From a checkpoint of a small transformer trained on Wikipedia: width 160, a variant of Adam for these matrices.
Each number is 50 + 15 x the weight over its row's rms, rounded and kept within 0 to 99. Layers, rows and columns count from 0. The size before them is the row's rms in percent of the matrix's.

# q: layer 5 attention query, 128x160, rms 0.0975, rows 65-107, columns 0-79
# k: layer 5 attention key, 128x160, rms 0.0919, rows 65-106, columns 0-79
q65 088:35 60 70 67 49 68 39 33 72 36 33 74 61 51 46 23 41 89 47 18 55 69 56 56 56 52 58 64 31 61 51 39 43 60 17 68 29 10 68 50 53 89 56 43 38 53 56 83 53 41 39 42 58 56 29 59 74 53 35 28 43 63 71 60 52 52 49 53 63 43 49 42 59 74 60 46 54 58 41 70
k65 104:68 63 74 44 40 45 61 59 33 65 56 48 65 48 39 50 48 65 58 15 84 56 76 42 45 40 57 24 36 26 36 43 54 51 49 43 57 26 29 48 56 15 55 50 57 38 60 55 45 47 34 44 40 67 46 54 48 50 59 49 67 63 47 63 36 30 43 52 77 57 10 82 43 18 34 55 31 56 65 30
q66 105:61 32 36 47 66 72 51 66 62 56 38 80 44 58 42 59 24 37 60 36 44 61 51 52 60 47 49 38 60 58 52 53 47 34 15 69 49 83 35 23 57 56 60 52 29 46 42 46 68 49 37 70 61 22 54 64 65 63 53 39 50 44 60 49 76 04 40 50 51 36 45 56 57 64 40 46 64 43 53 23
k66 099:35 51 87 63 54 43 55 39 50 59 64 58 67 52 40 65 44 69 59 34 40 59 70 49 51 28 35 61 56 51 07 60 46 36 61 31 42 60 66 36 64 63 45 50 27 37 47 78 44 48 59 59 42 36 46 38 30 72 80 42 55 86 45 58 60 45 25 48 37 76 41 31 48 67 48 34 38 67 46 27
q67 095:97 24 38 48 46 43 45 34 44 36 78 60 36 42 89 38 33 18 46 45 44 42 62 71 26 54 78 37 74 23 59 46 47 53 33 27 61 62 45 37 51 50 60 71 17 52 54 41 63 33 56 61 39 45 34 44 54 58 48 56 68 68 48 74 51 29 42 84 57 49 49 54 31 56 29 34 43 37 39 38
k67 105:55 45 51 64 71 58 29 38 63 42 34 41 49 49 34 41 31 55 48 51 68 38 26 39 44 64 53 57 18 68 58 42 20 40 54 58 28 70 63 70 58 50 34 38 48 42 44 28 69 55 35 61 57 45 27 47 64 75 39 66 43 70 53 72 24 49 54 71 52 58 33 24 53 60 57 52 65 50 44 64
q68 099:31 56 34 79 55 35 67 39 52 37 27 89 34 36 76 48 59 70 71 76 58 71 25 27 53 58 73 53 43 57 44 55 54 39 54 60 30 71 36 67 58 57 68 45 63 39 39 70 59 57 65 37 44 79 59 43 55 44 65 55 37 47 23 54 77 46 26 60 72 52 20 62 37 55 18 52 55 52 52 42
k68 106:54 33 53 53 39 64 48 47 64 55 52 65 58 74 39 88 20 61 45 17 42 62 30 45 65 23 53 46 48 66 46 47 21 55 23 64 66 63 58 35 49 55 42 52 53 40 49 71 47 13 33 64 45 19 41 43 30 28 37 63 56 63 85 39 41 23 50 34 90 55 54 66 49 80 40 42 77 50 38 52
q69 100:45 56 42 83 53 41 59 51 64 64 52 54 54 58 62 31 47 36 79 33 53 50 46 46 61 69 64 65 59 42 65 39 74 64 53 54 74 31 23 64 57 46 67 47 39 71 64 12 47 33 44 69 61 57 36 58 48 18 42 67 62 62 45 45 59 54 36 37 54 46 44 51 71 52 92 41 74 28 48 75
k69 101:49 45 70 51 54 43 41 25 35 44 51 70 52 81 49 80 41 34 55 48 53 26 33 57 41 63 33 31 45 40 41 84 46 47 43 66 35 09 46 63 49 55 25 33 40 46 40 36 53 81 52 60 57 46 18 38 56 53 61 32 38 61 70 58 48 75 54 59 68 40 33 43 31 53 56 54 50 89 60 50
q70 095:66 40 36 45 49 57 38 43 28 55 58 42 38 61 32 37 64 41 48 20 48 38 53 72 21 51 30 50 32 34 35 46 78 48 47 51 38 38 52 49 39 66 39 75 47 60 75 32 39 70 48 32 35 26 49 56 26 60 31 38 63 72 36 44 13 85 58 76 50 88 68 29 41 33 45 84 17 49 45 64
k70 098:50 48 51 21 54 45 68 72 61 49 51 24 39 30 42 20 80 36 51 75 45 45 47 64 49 44 44 65 62 50 51 42 56 68 48 32 89 55 20 44 48 60 58 57 56 40 50 66 37 58 38 51 60 54 57 69 41 17 25 44 70 70 41 49 44 37 25 40 21 63 73 70 56 47 28 65 16 13 47 26
q71 088:42 49 49 59 49 35 64 73 57 61 48 42 84 28 56 46 47 49 37 60 61 72 65 30 54 55 70 42 30 79 37 64 28 46 57 52 52 42 69 55 30 35 55 37 38 40 45 64 80 48 37 57 60 67 48 78 64 57 71 15 23 54 48 58 64 60 65 58 52 57 53 54 35 20 44 52 37 48 72 46
k71 093:56 67 56 35 46 48 89 76 57 65 20 59 70 57 40 58 37 58 47 41 62 37 49 38 57 25 65 44 63 55 60 36 46 64 17 30 72 59 17 27 69 43 59 58 57 43 47 51 51 30 35 53 55 51 74 47 56 38 64 61 80 52 66 50 45 57 82 80 27 36 51 62 73 63 36 60 37 33 53 61
q72 088:53 56 57 24 31 75 58 60 64 53 48 30 24 70 26 49 61 51 55 52 61 42 53 61 52 42 69 29 71 67 51 40 53 61 61 34 55 52 48 54 50 68 33 77 49 46 44 35 51 57 55 41 25 76 39 58 50 79 59 62 28 44 51 59 59 63 50 49 55 64 76 15 70 25 57 68 43 15 60 45
k72 097:60 60 40 15 37 59 62 68 49 55 42 54 47 23 51 74 47 62 36 44 60 20 80 51 23 48 63 32 51 45 44 51 58 52 52 41 09 59 30 46 48 55 61 51 30 39 42 54 86 39 33 45 65 49 69 71 22 55 33 41 23 44 49 60 31 79 56 42 40 42 52 12 55 47 45 28 40 64 50 31
q73 091:65 57 75 56 58 71 21 74 52 45 50 12 38 36 26 64 45 98 63 50 48 48 34 36 57 33 24 42 30 56 50 22 46 34 67 45 43 53 34 19 41 56 39 35 30 75 76 47 54 63 46 50 58 64 55 53 46 39 59 37 53 55 60 62 39 25 49 57 45 57 59 81 55 32 79 48 33 66 68 34
k73 094:16 53 50 66 62 49 14 49 44 66 44 45 81 67 52 32 55 29 56 46 25 33 40 33 72 29 27 48 77 26 49 60 50 30 54 37 40 41 45 59 57 50 50 29 47 33 61 26 34 55 69 43 30 41 56 59 70 39 50 58 53 53 63 52 62 63 49 60 66 38 44 61 23 50 52 55 55 77 63 26
q74 102:47 43 25 20 41 83 56 43 69 62 68 73 09 64 50 33 34 43 37 31 49 52 38 60 28 73 69 62 52 40 65 32 47 54 27 27 47 69 60 47 76 48 47 53 67 40 64 63 59 43 55 57 55 67 52 50 40 61 30 69 47 61 66 10 33 39 52 38 45 32 76 39 62 43 61 47 47 48 51 58
k74 109:96 50 61 44 48 66 60 58 50 58 51 50 32 33 44 62 42 58 28 37 61 49 34 55 56 62 54 57 40 26 61 46 48 52 29 41 59 57 29 39 42 53 69 50 72 30 21 37 82 62 28 54 43 70 69 37 68 52 55 65 37 33 64 40 42 36 52 67 23 66 44 59 60 44 27 65 51 45 46 67
q75 108:63 77 66 67 47 70 51 52 51 45 27 27 33 52 30 63 55 72 40 31 44 50 54 31 50 17 40 20 46 69 21 27 41 32 62 52 52 40 51 46 33 82 58 44 22 70 52 61 51 59 47 59 51 69 57 65 30 26 50 39 31 67 75 55 46 51 55 33 71 60 44 31 55 28 60 72 32 60 56 58
k75 106:26 35 49 47 50 43 38 41 59 68 57 66 80 79 23 54 14 42 57 51 56 46 53 25 51 69 46 32 63 33 41 54 72 40 58 42 84 32 29 64 45 52 60 21 60 37 75 70 21 64 52 37 29 44 55 39 55 54 71 63 64 41 57 45 46 38 29 78 51 51 38 81 51 46 44 47 71 56 55 53
q76 096:54 32 33 59 54 39 28 17 62 49 60 24 24 58 60 52 56 31 58 39 73 72 50 46 40 52 49 65 45 53 46 47 49 46 62 40 37 48 38 50 46 35 50 49 65 56 57 44 50 38 40 57 83 55 36 59 70 42 61 73 57 15 30 42 49 65 65 50 63 12 52 63 32 38 47 09 53 50 40 44
k76 107:60 36 54 52 40 29 60 36 53 74 77 47 45 67 58 55 52 44 62 52 55 49 40 48 54 78 43 67 72 00 36 44 75 56 42 50 81 38 48 58 38 54 54 64 78 50 64 68 40 18 61 48 65 46 50 63 51 42 02 53 59 64 18 42 62 63 69 49 71 42 52 73 51 53 32 48 47 34 42 43
q77 092:53 58 53 46 41 28 17 59 52 33 46 54 74 47 55 37 64 38 64 43 50 47 45 90 34 33 63 79 60 54 47 40 60 64 50 70 65 70 50 54 57 66 64 43 47 43 59 55 53 59 59 31 82 61 21 37 50 57 48 69 57 76 58 55 49 59 70 58 61 73 49 26 37 16 52 76 34 41 52 80
k77 101:58 69 44 42 48 80 81 68 51 44 31 42 34 45 59 45 50 39 57 71 43 78 68 55 36 53 56 43 45 50 54 72 54 71 29 62 59 53 52 53 53 40 49 35 63 57 49 44 63 48 48 57 28 48 57 55 52 47 42 55 55 40 60 45 79 38 68 42 48 59 79 62 50 64 42 53 31 46 31 85
q78 088:28 67 78 40 43 63 80 53 43 50 32 55 34 61 35 15 39 70 27 54 52 56 42 70 61 57 60 39 54 69 47 17 43 52 42 57 49 35 63 52 48 38 38 46 21 62 42 47 52 47 46 53 22 68 29 40 37 47 36 39 50 74 56 34 48 53 14 55 39 54 59 39 71 60 73 81 70 49 26 62
k78 100:38 49 38 37 57 43 45 57 50 45 30 53 60 58 58 61 74 92 54 34 48 41 48 39 48 30 59 49 72 83 44 41 48 42 83 48 47 31 65 43 17 27 51 42 40 59 41 46 51 91 73 54 54 63 58 39 25 47 55 59 35 54 53 63 52 51 37 59 45 81 37 34 40 83 54 19 60 57 85 27
q79 088:67 20 27 63 60 55 60 45 57 42 66 39 43 46 48 51 56 38 40 31 40 45 64 42 70 76 55 31 41 42 43 51 43 46 60 27 55 41 33 66 36 40 63 73 64 43 14 54 59 46 35 69 46 48 72 48 46 40 62 42 53 62 42 42 33 39 54 32 17 35 53 86 44 46 33 38 54 54 36 29
k79 101:42 38 65 69 48 35 27 13 38 58 89 56 60 70 65 64 52 55 59 41 47 30 00 54 60 48 51 53 52 29 32 16 70 35 59 32 50 21 64 60 27 47 65 37 72 28 73 61 25 33 51 49 80 43 52 45 52 43 37 69 52 31 33 45 47 67 48 55 68 49 30 55 32 49 59 48 64 57 60 22
q80 106:32 45 42 59 41 27 51 23 39 48 78 64 75 70 63 49 39 44 76 46 73 53 50 35 30 45 48 77 47 35 63 36 67 59 41 44 39 93 35 44 47 51 54 57 68 55 61 44 65 66 63 35 81 49 37 28 69 55 58 40 56 51 60 36 71 59 53 63 43 71 48 38 59 45 59 47 74 46 51 45
k80 099:56 63 42 60 52 63 64 96 62 45 15 28 56 61 56 66 61 80 28 39 63 51 47 47 38 30 76 65 44 73 63 45 58 71 44 67 35 60 45 44 59 41 52 51 47 50 48 67 40 64 56 58 53 76 36 54 45 57 49 45 50 54 62 54 66 11 45 26 63 56 76 46 52 70 76 36 30 52 59 67
q81 094:21 71 56 36 51 37 78 52 47 29 58 47 99 62 68 68 57 37 46 54 38 63 52 45 63 30 48 58 35 47 50 60 46 71 28 62 76 55 73 41 40 26 41 47 40 72 87 54 45 51 48 32 61 55 49 12 45 46 25 48 36 53 51 30 39 67 53 56 49 61 62 62 59 12 56 60 70 62 47 78
k81 101:36 91 45 56 38 47 57 51 25 62 22 38 82 78 58 62 45 57 28 40 42 53 37 56 47 23 43 38 25 67 28 50 55 57 65 77 86 47 47 31 40 26 42 36 31 54 64 41 47 72 73 46 45 55 53 31 34 34 55 46 24 50 99 41 31 82 71 45 52 69 41 42 38 30 28 48 63 56 30 64
q82 084:38 61 50 40 21 99 61 81 40 70 47 39 40 57 56 48 34 40 36 42 24 66 48 56 73 52 78 33 62 51 61 51 21 38 41 34 33 56 74 72 38 14 32 69 42 44 43 33 69 56 16 66 33 62 71 49 17 66 34 38 41 63 35 11 42 38 41 66 40 43 65 61 67 44 61 56 66 51 61 43
k82 113:46 40 55 69 51 32 39 00 37 51 84 71 65 57 46 67 34 53 57 37 56 31 37 42 60 60 58 64 40 17 30 39 72 24 63 23 51 41 62 64 38 49 68 41 52 55 74 41 45 21 49 58 53 34 67 45 68 49 63 64 60 22 46 55 40 76 42 59 48 51 17 36 50 37 45 43 58 46 41 34
q83 085:45 37 27 76 50 50 10 26 49 83 62 30 41 62 41 48 50 41 32 51 55 46 56 53 28 55 37 36 38 28 52 56 37 47 84 58 62 31 46 47 81 59 65 69 70 71 24 41 46 45 53 74 53 28 71 71 56 28 90 47 53 46 59 75 46 47 64 60 46 25 42 54 47 47 51 33 64 58 56 30
k83 085:60 29 49 47 39 48 53 47 76 46 86 57 44 49 24 36 34 18 53 54 53 75 44 64 50 66 31 60 35 48 65 29 58 49 38 42 38 72 39 56 77 63 56 57 61 44 51 40 84 45 47 43 56 51 74 85 64 67 49 48 86 31 39 57 46 58 34 41 30 39 58 74 46 30 43 74 64 00 42 59
q84 118:46 54 58 62 53 58 58 72 44 66 58 32 31 23 51 61 38 46 33 55 32 46 53 57 62 51 47 49 65 55 51 82 40 48 57 53 47 53 67 52 46 33 69 53 36 26 42 61 46 29 41 68 25 36 67 61 44 39 51 37 42 55 49 56 49 38 10 39 52 18 48 62 60 51 27 40 50 39 31 55
k84 119:74 13 62 58 45 50 50 28 75 45 99 70 37 43 29 59 60 44 72 55 60 54 62 73 40 86 55 49 68 04 55 10 71 51 60 23 47 50 68 62 32 63 55 62 58 53 39 42 29 34 41 43 67 32 51 46 58 67 38 42 44 55 32 47 49 56 52 43 37 55 42 56 55 32 74 56 37 30 63 19
q85 096:68 42 34 54 66 73 24 41 42 64 60 65 31 33 28 65 36 36 43 47 53 53 73 37 17 70 46 57 58 42 64 50 50 34 48 47 16 50 54 32 61 64 32 83 73 44 30 63 57 40 62 56 61 38 42 85 53 63 22 30 63 67 57 55 79 41 66 50 48 32 28 46 47 41 58 43 44 33 48 26
k85 095:40 39 67 52 58 51 55 76 47 56 43 37 10 43 47 62 66 32 32 56 62 70 59 45 24 56 65 60 74 48 66 50 74 55 45 56 36 34 57 45 42 57 42 60 50 41 34 83 47 39 43 45 54 49 54 45 46 58 41 32 55 60 60 62 97 40 26 32 70 31 54 36 57 64 51 33 32 52 32 59
q86 098:65 23 58 41 48 41 30 23 58 62 72 71 39 21 42 67 50 28 49 65 73 55 49 64 26 46 54 59 48 16 66 41 17 43 62 47 48 64 50 48 63 74 58 76 59 43 15 71 61 47 61 34 71 25 11 56 56 55 63 44 51 86 71 70 61 33 63 50 67 46 36 43 52 48 51 62 52 20 34 37
k86 112:34 47 47 13 42 54 47 84 22 47 28 32 25 57 49 28 65 37 29 46 48 70 54 49 39 69 64 61 46 62 73 61 51 55 58 63 38 66 46 48 67 52 39 79 46 41 22 51 67 59 55 48 36 43 40 78 34 40 56 29 41 58 49 54 85 31 21 51 76 29 45 42 62 51 27 70 44 35 17 64
q87 115:41 44 51 81 77 54 46 73 56 29 36 43 71 46 55 43 82 74 72 33 72 38 48 43 56 18 47 38 47 54 50 55 84 54 41 43 60 37 35 44 17 57 26 24 46 59 75 33 25 55 38 61 52 59 34 55 47 41 48 54 58 36 44 22 50 62 56 49 40 64 44 51 31 62 65 61 60 57 79 42
k87 090:50 69 41 42 66 32 57 51 44 29 29 47 74 56 76 54 76 90 84 51 26 53 42 53 56 40 46 35 64 55 37 41 61 57 36 72 50 43 32 44 46 58 48 58 27 57 76 51 36 70 68 56 28 50 32 51 09 32 59 47 14 64 50 58 45 60 54 49 51 97 51 29 43 63 60 32 46 63 51 71
q88 085:42 25 37 62 77 50 13 48 54 61 50 66 46 22 50 42 53 54 62 43 51 52 42 41 46 54 35 61 53 84 45 48 57 55 22 57 27 30 37 44 53 79 63 46 73 54 29 53 57 48 73 62 68 44 36 67 66 70 41 48 45 40 69 53 84 40 44 64 67 52 28 29 33 44 54 61 62 49 71 29
k88 091:42 83 65 50 61 55 54 81 42 48 00 26 49 47 52 56 57 60 48 49 59 52 32 40 47 39 57 43 67 67 55 68 42 53 50 71 39 37 52 47 46 48 47 50 51 38 72 50 52 85 65 58 37 79 31 61 50 34 30 54 53 71 63 53 72 38 64 45 41 46 58 29 49 81 66 22 42 73 58 57
q89 078:24 75 60 51 46 66 88 63 39 39 43 65 73 62 65 34 45 71 52 33 46 26 75 40 57 66 53 40 31 44 67 41 52 61 22 23 45 39 51 42 44 22 53 37 33 42 65 11 81 54 33 51 41 50 58 14 44 50 46 49 62 60 35 36 31 71 64 54 53 77 52 78 59 55 57 44 54 60 39 53
k89 080:63 69 31 79 59 48 28 44 52 67 40 63 73 69 64 58 45 56 62 31 58 32 12 35 67 33 51 60 35 63 03 43 46 36 45 47 36 52 36 52 35 63 57 21 40 53 93 53 53 64 37 48 63 63 57 42 47 49 49 72 48 21 55 38 20 71 74 49 36 43 43 38 70 48 55 47 68 89 63 36
q90 094:42 46 49 50 43 69 82 76 44 60 55 61 56 70 47 48 64 58 64 09 36 41 46 49 68 47 52 54 44 55 23 54 80 45 22 35 41 31 67 62 37 35 52 41 39 52 65 21 46 60 54 62 47 79 38 25 30 55 30 54 73 47 52 21 54 66 62 39 49 54 39 62 40 46 56 62 52 75 48 39
k90 093:68 70 59 55 55 71 43 30 50 56 51 56 59 64 57 42 36 37 52 56 72 27 16 40 50 30 27 23 40 60 24 62 45 19 69 44 40 22 48 43 52 65 54 06 65 52 80 45 48 38 46 60 69 44 50 49 42 62 46 54 57 26 57 58 67 56 53 59 34 37 42 57 53 34 30 62 69 71 84 21
q91 082:37 86 57 59 20 39 49 29 42 38 62 41 72 85 38 57 42 29 46 73 46 55 58 46 61 43 58 50 27 42 79 31 62 48 72 29 58 50 51 50 45 28 36 32 50 97 68 46 57 40 62 31 37 50 62 30 70 41 22 55 64 59 54 61 68 80 61 26 48 49 60 59 74 38 31 42 40 52 44 76
k91 073:30 38 58 41 49 38 62 50 54 43 93 63 57 51 41 39 31 18 37 53 55 14 52 63 52 76 48 45 43 39 87 39 46 61 12 50 56 34 64 57 72 57 60 46 46 57 42 46 53 27 26 63 67 29 65 65 58 44 56 22 41 47 37 48 31 55 39 57 45 57 58 85 54 38 50 22 40 20 45 47
q92 084:26 50 61 41 67 89 52 99 34 63 22 55 51 50 84 38 58 75 50 38 53 50 49 35 51 64 47 36 50 57 54 53 48 52 32 41 36 32 36 26 46 31 54 53 35 20 41 25 56 50 37 71 20 52 63 54 20 55 29 45 78 59 47 32 48 41 63 43 48 45 60 60 54 64 43 63 63 68 42 46
k92 101:81 49 56 77 52 50 44 43 66 54 49 71 49 59 49 73 48 68 63 50 76 32 11 33 58 35 45 60 53 43 18 42 68 27 38 49 57 11 38 44 30 71 74 11 42 38 76 64 43 49 68 46 57 50 52 14 50 45 39 58 47 26 66 55 41 60 58 47 29 75 36 56 43 42 51 35 67 48 62 47
q93 089:28 93 47 46 12 54 65 50 09 54 49 66 93 82 55 38 40 41 43 68 34 61 65 35 55 37 60 54 25 49 70 37 29 42 56 41 62 61 44 55 38 20 48 46 48 52 68 22 58 52 49 33 45 51 65 36 38 41 27 49 55 60 47 66 34 73 60 47 37 60 70 73 63 58 44 52 55 79 67 62
k93 085:47 30 37 39 43 36 57 40 40 53 77 70 62 54 43 57 42 52 41 41 76 45 44 60 69 46 60 52 34 23 65 42 63 40 44 47 57 52 52 58 65 61 63 53 60 53 28 48 76 43 53 39 78 39 55 52 76 40 78 46 43 21 55 51 31 62 42 73 51 43 38 63 66 30 47 39 58 17 25 45
q94 090:47 41 41 50 84 44 47 45 36 42 41 50 58 43 79 58 55 49 57 35 44 37 41 48 39 81 29 47 56 68 39 65 60 74 32 72 57 32 47 23 30 54 47 38 89 40 55 41 51 52 38 56 30 48 50 27 43 31 40 49 54 30 47 21 29 50 64 65 53 68 53 58 31 41 65 37 66 38 46 43
k94 078:66 80 34 56 54 60 66 69 51 70 19 51 43 44 85 73 52 54 29 43 48 49 41 20 54 14 52 37 43 53 35 67 45 55 41 59 63 51 34 26 43 40 82 17 66 42 82 56 66 59 31 58 37 60 63 30 37 53 50 50 51 50 69 39 41 53 74 52 54 56 55 31 46 66 36 37 47 49 47 63
q95 072:29 83 77 29 05 62 76 68 01 55 33 75 99 81 54 43 44 42 36 70 35 63 64 54 68 33 58 46 17 52 55 48 07 28 42 30 58 51 67 38 65 50 42 47 46 29 61 44 50 54 55 36 61 52 65 39 28 49 40 40 43 59 70 56 63 66 73 39 45 47 56 65 68 45 54 67 62 54 34 65
k95 095:34 29 61 47 55 43 38 30 40 54 79 57 62 70 28 48 14 34 45 52 50 45 26 42 47 39 38 31 34 73 34 48 39 37 51 50 21 49 56 61 65 46 43 39 70 43 36 39 58 39 31 44 75 44 60 60 61 69 72 37 55 43 53 51 36 73 24 64 40 57 36 46 52 36 50 52 54 29 67 18
q96 097:32 41 20 74 58 43 34 44 66 45 60 28 31 54 55 51 51 72 83 49 25 62 57 46 43 76 32 68 76 73 34 40 84 57 67 43 47 49 47 64 44 45 20 66 35 54 28 49 41 34 50 31 35 31 49 68 60 68 44 57 61 44 10 37 64 36 59 61 53 48 48 60 35 40 55 59 54 46 59 55
k96 103:58 32 60 55 53 50 58 49 73 50 36 52 36 34 64 76 65 54 49 66 69 55 60 59 63 09 31 83 66 27 49 49 62 59 60 56 91 50 40 48 37 47 58 44 67 65 62 92 58 69 53 54 46 51 53 38 66 54 54 51 61 64 56 49 49 51 28 41 42 65 49 20 37 87 37 39 50 35 35 77
q97 116:24 68 62 44 51 42 37 42 28 35 41 52 59 61 60 48 69 48 61 35 34 41 46 75 62 62 66 45 30 43 45 49 56 43 58 58 24 49 54 61 62 53 69 65 79 47 51 82 67 69 58 49 77 66 41 55 31 41 49 48 50 40 67 91 64 61 58 45 51 21 40 58 40 45 87 30 42 55 40 32
k97 101:46 81 60 59 33 48 61 44 37 58 33 56 51 51 51 20 52 54 70 82 66 66 58 34 57 17 64 58 77 97 36 45 38 42 65 49 29 42 42 60 75 73 33 39 24 44 38 39 60 41 66 53 30 59 53 46 60 61 34 75 43 40 26 39 68 61 72 48 45 62 65 58 44 47 52 53 60 33 53 47
q98 101:53 04 23 62 66 17 53 35 49 40 49 42 39 76 76 32 68 54 60 27 54 33 42 36 56 60 50 48 57 58 44 55 52 48 64 36 48 40 17 64 39 33 54 63 50 65 68 60 50 42 36 62 68 42 22 32 39 57 60 57 62 33 62 35 20 72 33 56 54 76 47 51 31 55 38 58 42 73 52 39
k98 077:75 79 47 46 50 59 71 63 22 85 27 43 64 49 58 52 48 46 55 52 46 24 48 31 59 47 58 26 58 59 34 44 56 46 66 51 83 46 20 45 74 18 83 35 62 41 66 29 72 42 40 30 55 80 68 45 51 57 64 65 66 29 55 56 70 59 58 62 50 50 54 65 38 37 40 44 50 49 79 53
q99 093:16 37 43 53 44 46 47 56 00 49 49 69 77 72 36 49 41 44 57 54 43 67 40 49 55 20 38 45 51 59 39 58 49 34 33 63 47 50 53 50 37 55 17 26 69 56 78 42 26 49 41 61 49 62 66 57 32 62 56 31 29 28 64 46 63 60 40 52 44 63 53 28 66 55 57 35 50 26 53 35
k99 130:34 42 49 54 44 57 68 47 49 80 63 50 57 65 50 37 36 11 46 68 37 40 00 42 36 39 47 24 32 79 73 62 45 38 53 31 25 57 54 31 43 27 44 41 75 43 83 46 48 48 31 70 77 64 51 43 69 66 19 50 80 48 76 46 37 69 40 48 46 47 62 54 50 52 34 49 46 37 72 32
q100 082:71 58 30 51 37 33 81 28 90 65 55 00 09 61 44 50 71 59 45 46 46 34 70 59 59 51 41 60 47 38 40 45 60 49 62 54 37 47 72 78 39 61 65 68 49 60 63 45 48 41 76 37 53 27 33 31 44 47 50 58 63 52 29 50 47 74 47 60 35 45 42 64 27 41 39 59 37 59 41 59
k100 081:49 44 43 32 52 46 54 53 50 37 61 40 50 31 44 20 65 49 48 58 56 48 98 74 21 73 43 62 65 14 75 39 67 76 81 63 64 54 61 65 51 53 29 86 48 56 20 37 42 42 50 37 42 50 45 74 45 53 52 35 44 63 39 53 72 34 42 49 47 27 73 59 62 49 52 70 18 35 41 47
q101 077:82 41 50 49 90 48 45 34 99 55 71 23 14 26 22 46 36 59 48 29 54 35 42 40 35 66 48 54 76 47 45 56 73 74 41 51 61 55 41 68 42 65 55 33 45 64 54 42 48 62 51 74 47 55 29 51 66 45 50 63 36 51 42 28 53 46 43 76 50 65 49 56 49 38 49 26 33 32 67 57
k101 143:41 80 49 52 50 61 70 73 38 53 00 29 31 54 91 61 78 59 47 57 45 56 48 24 49 32 69 45 54 52 46 63 38 47 54 62 54 55 23 41 42 39 60 45 63 42 71 48 47 51 53 38 28 68 73 43 48 55 38 53 71 42 50 35 50 40 81 39 33 60 57 44 39 74 52 43 47 58 55 66
q102 061:22 50 44 42 13 65 36 64 00 32 33 85 99 59 48 49 41 53 59 71 48 76 49 65 53 22 51 30 39 62 70 37 27 27 50 52 48 61 41 19 62 29 18 48 52 36 53 41 43 38 43 26 60 56 64 61 37 50 55 45 32 46 51 60 46 47 57 44 51 46 57 63 67 61 59 57 71 59 55 32
k102 122:53 12 53 56 51 34 25 28 78 39 83 75 58 41 30 38 25 49 40 39 56 50 49 65 87 53 39 64 31 76 38 50 16 62 25 43 53 38 64 52 50 63 61 39 28 76 39 57 52 52 37 59 66 21 30 55 45 41 58 50 41 62 54 62 17 68 36 53 59 66 26 53 47 38 36 63 76 55 60 68
q103 098:61 75 33 69 47 34 81 36 74 72 38 17 30 62 69 57 89 60 53 54 51 42 58 54 55 60 34 65 46 32 35 52 72 50 62 47 48 43 62 68 41 65 87 66 47 62 61 50 50 39 71 39 47 22 26 34 51 38 46 69 69 46 30 51 66 78 51 42 47 45 48 54 34 45 41 51 46 62 41 53
k103 080:67 45 37 35 35 48 69 57 47 37 54 40 44 35 51 23 74 51 48 54 56 56 83 76 46 65 50 65 63 08 70 40 69 68 72 46 71 42 53 67 52 50 42 88 62 52 15 40 40 35 57 18 45 48 53 66 38 46 56 41 39 62 30 56 75 27 44 46 50 22 69 77 59 41 66 50 34 23 36 43
q104 088:88 37 30 74 56 44 54 53 80 75 68 28 26 44 37 45 28 64 36 21 37 47 43 49 69 43 30 70 60 63 41 40 49 45 36 41 43 56 57 65 35 65 37 26 48 56 69 50 53 41 35 64 54 58 63 30 38 56 56 44 36 23 50 10 49 59 35 78 42 77 40 62 70 22 44 38 53 26 71 25
k104 095:45 47 68 59 60 54 47 52 97 35 49 45 39 41 47 72 60 52 41 44 54 65 48 61 47 59 52 39 17 60 71 62 33 60 45 43 55 48 55 57 00 50 74 23 42 74 66 51 33 49 49 33 34 85 45 39 66 54 33 66 60 50 40 26 36 56 73 32 34 43 49 77 59 50 78 45 36 74 71 65
q105 106:57 28 39 59 80 47 65 55 52 58 60 64 33 55 63 62 40 42 41 33 50 49 34 17 38 78 17 60 60 55 33 55 67 68 30 38 74 34 42 51 29 58 49 47 58 38 53 55 39 53 28 90 26 38 75 48 46 42 50 34 62 39 49 41 36 39 31 40 38 68 54 25 42 65 32 39 70 29 43 53
k105 101:64 55 74 37 50 62 74 63 56 58 51 52 34 34 59 76 42 39 03 64 25 36 21 49 49 26 45 65 48 58 52 50 53 42 18 71 57 58 59 36 20 53 54 17 84 36 62 82 45 51 28 67 59 67 66 38 54 38 47 55 67 46 68 31 76 51 34 64 54 89 63 50 76 45 49 26 41 30 66 47
q106 126:44 53 59 41 68 45 32 49 50 60 40 72 50 42 85 46 50 49 59 52 63 46 47 58 64 67 80 61 41 55 66 57 54 59 62 26 38 49 55 37 80 51 82 58 35 70 37 50 80 38 48 64 79 33 09 51 59 61 46 65 75 46 43 50 79 46 66 43 65 34 41 59 65 63 58 53 45 72 42 45
k106 101:72 62 42 60 62 43 42 64 22 56 31 49 41 66 57 56 48 49 53 31 70 44 42 33 67 74 66 43 54 44 37 52 61 46 66 14 61 27 24 47 71 49 65 69 50 26 55 47 63 36 72 20 39 66 47 67 28 35 56 36 61 31 41 69 44 46 62 43 55 16 48 56 28 36 60 31 57 64 10 30
q107 072:00 52 69 52 60 38 43 57 00 60 33 99 99 53 75 44 41 50 47 56 41 44 40 42 54 33 75 55 56 61 47 64 33 51 56 57 46 69 44 28 63 34 38 38 53 52 46 59 51 55 44 72 83 58 53 66 42 74 46 21 62 45 59 39 63 18 45 50 68 60 56 46 83 55 60 48 48 44 63 53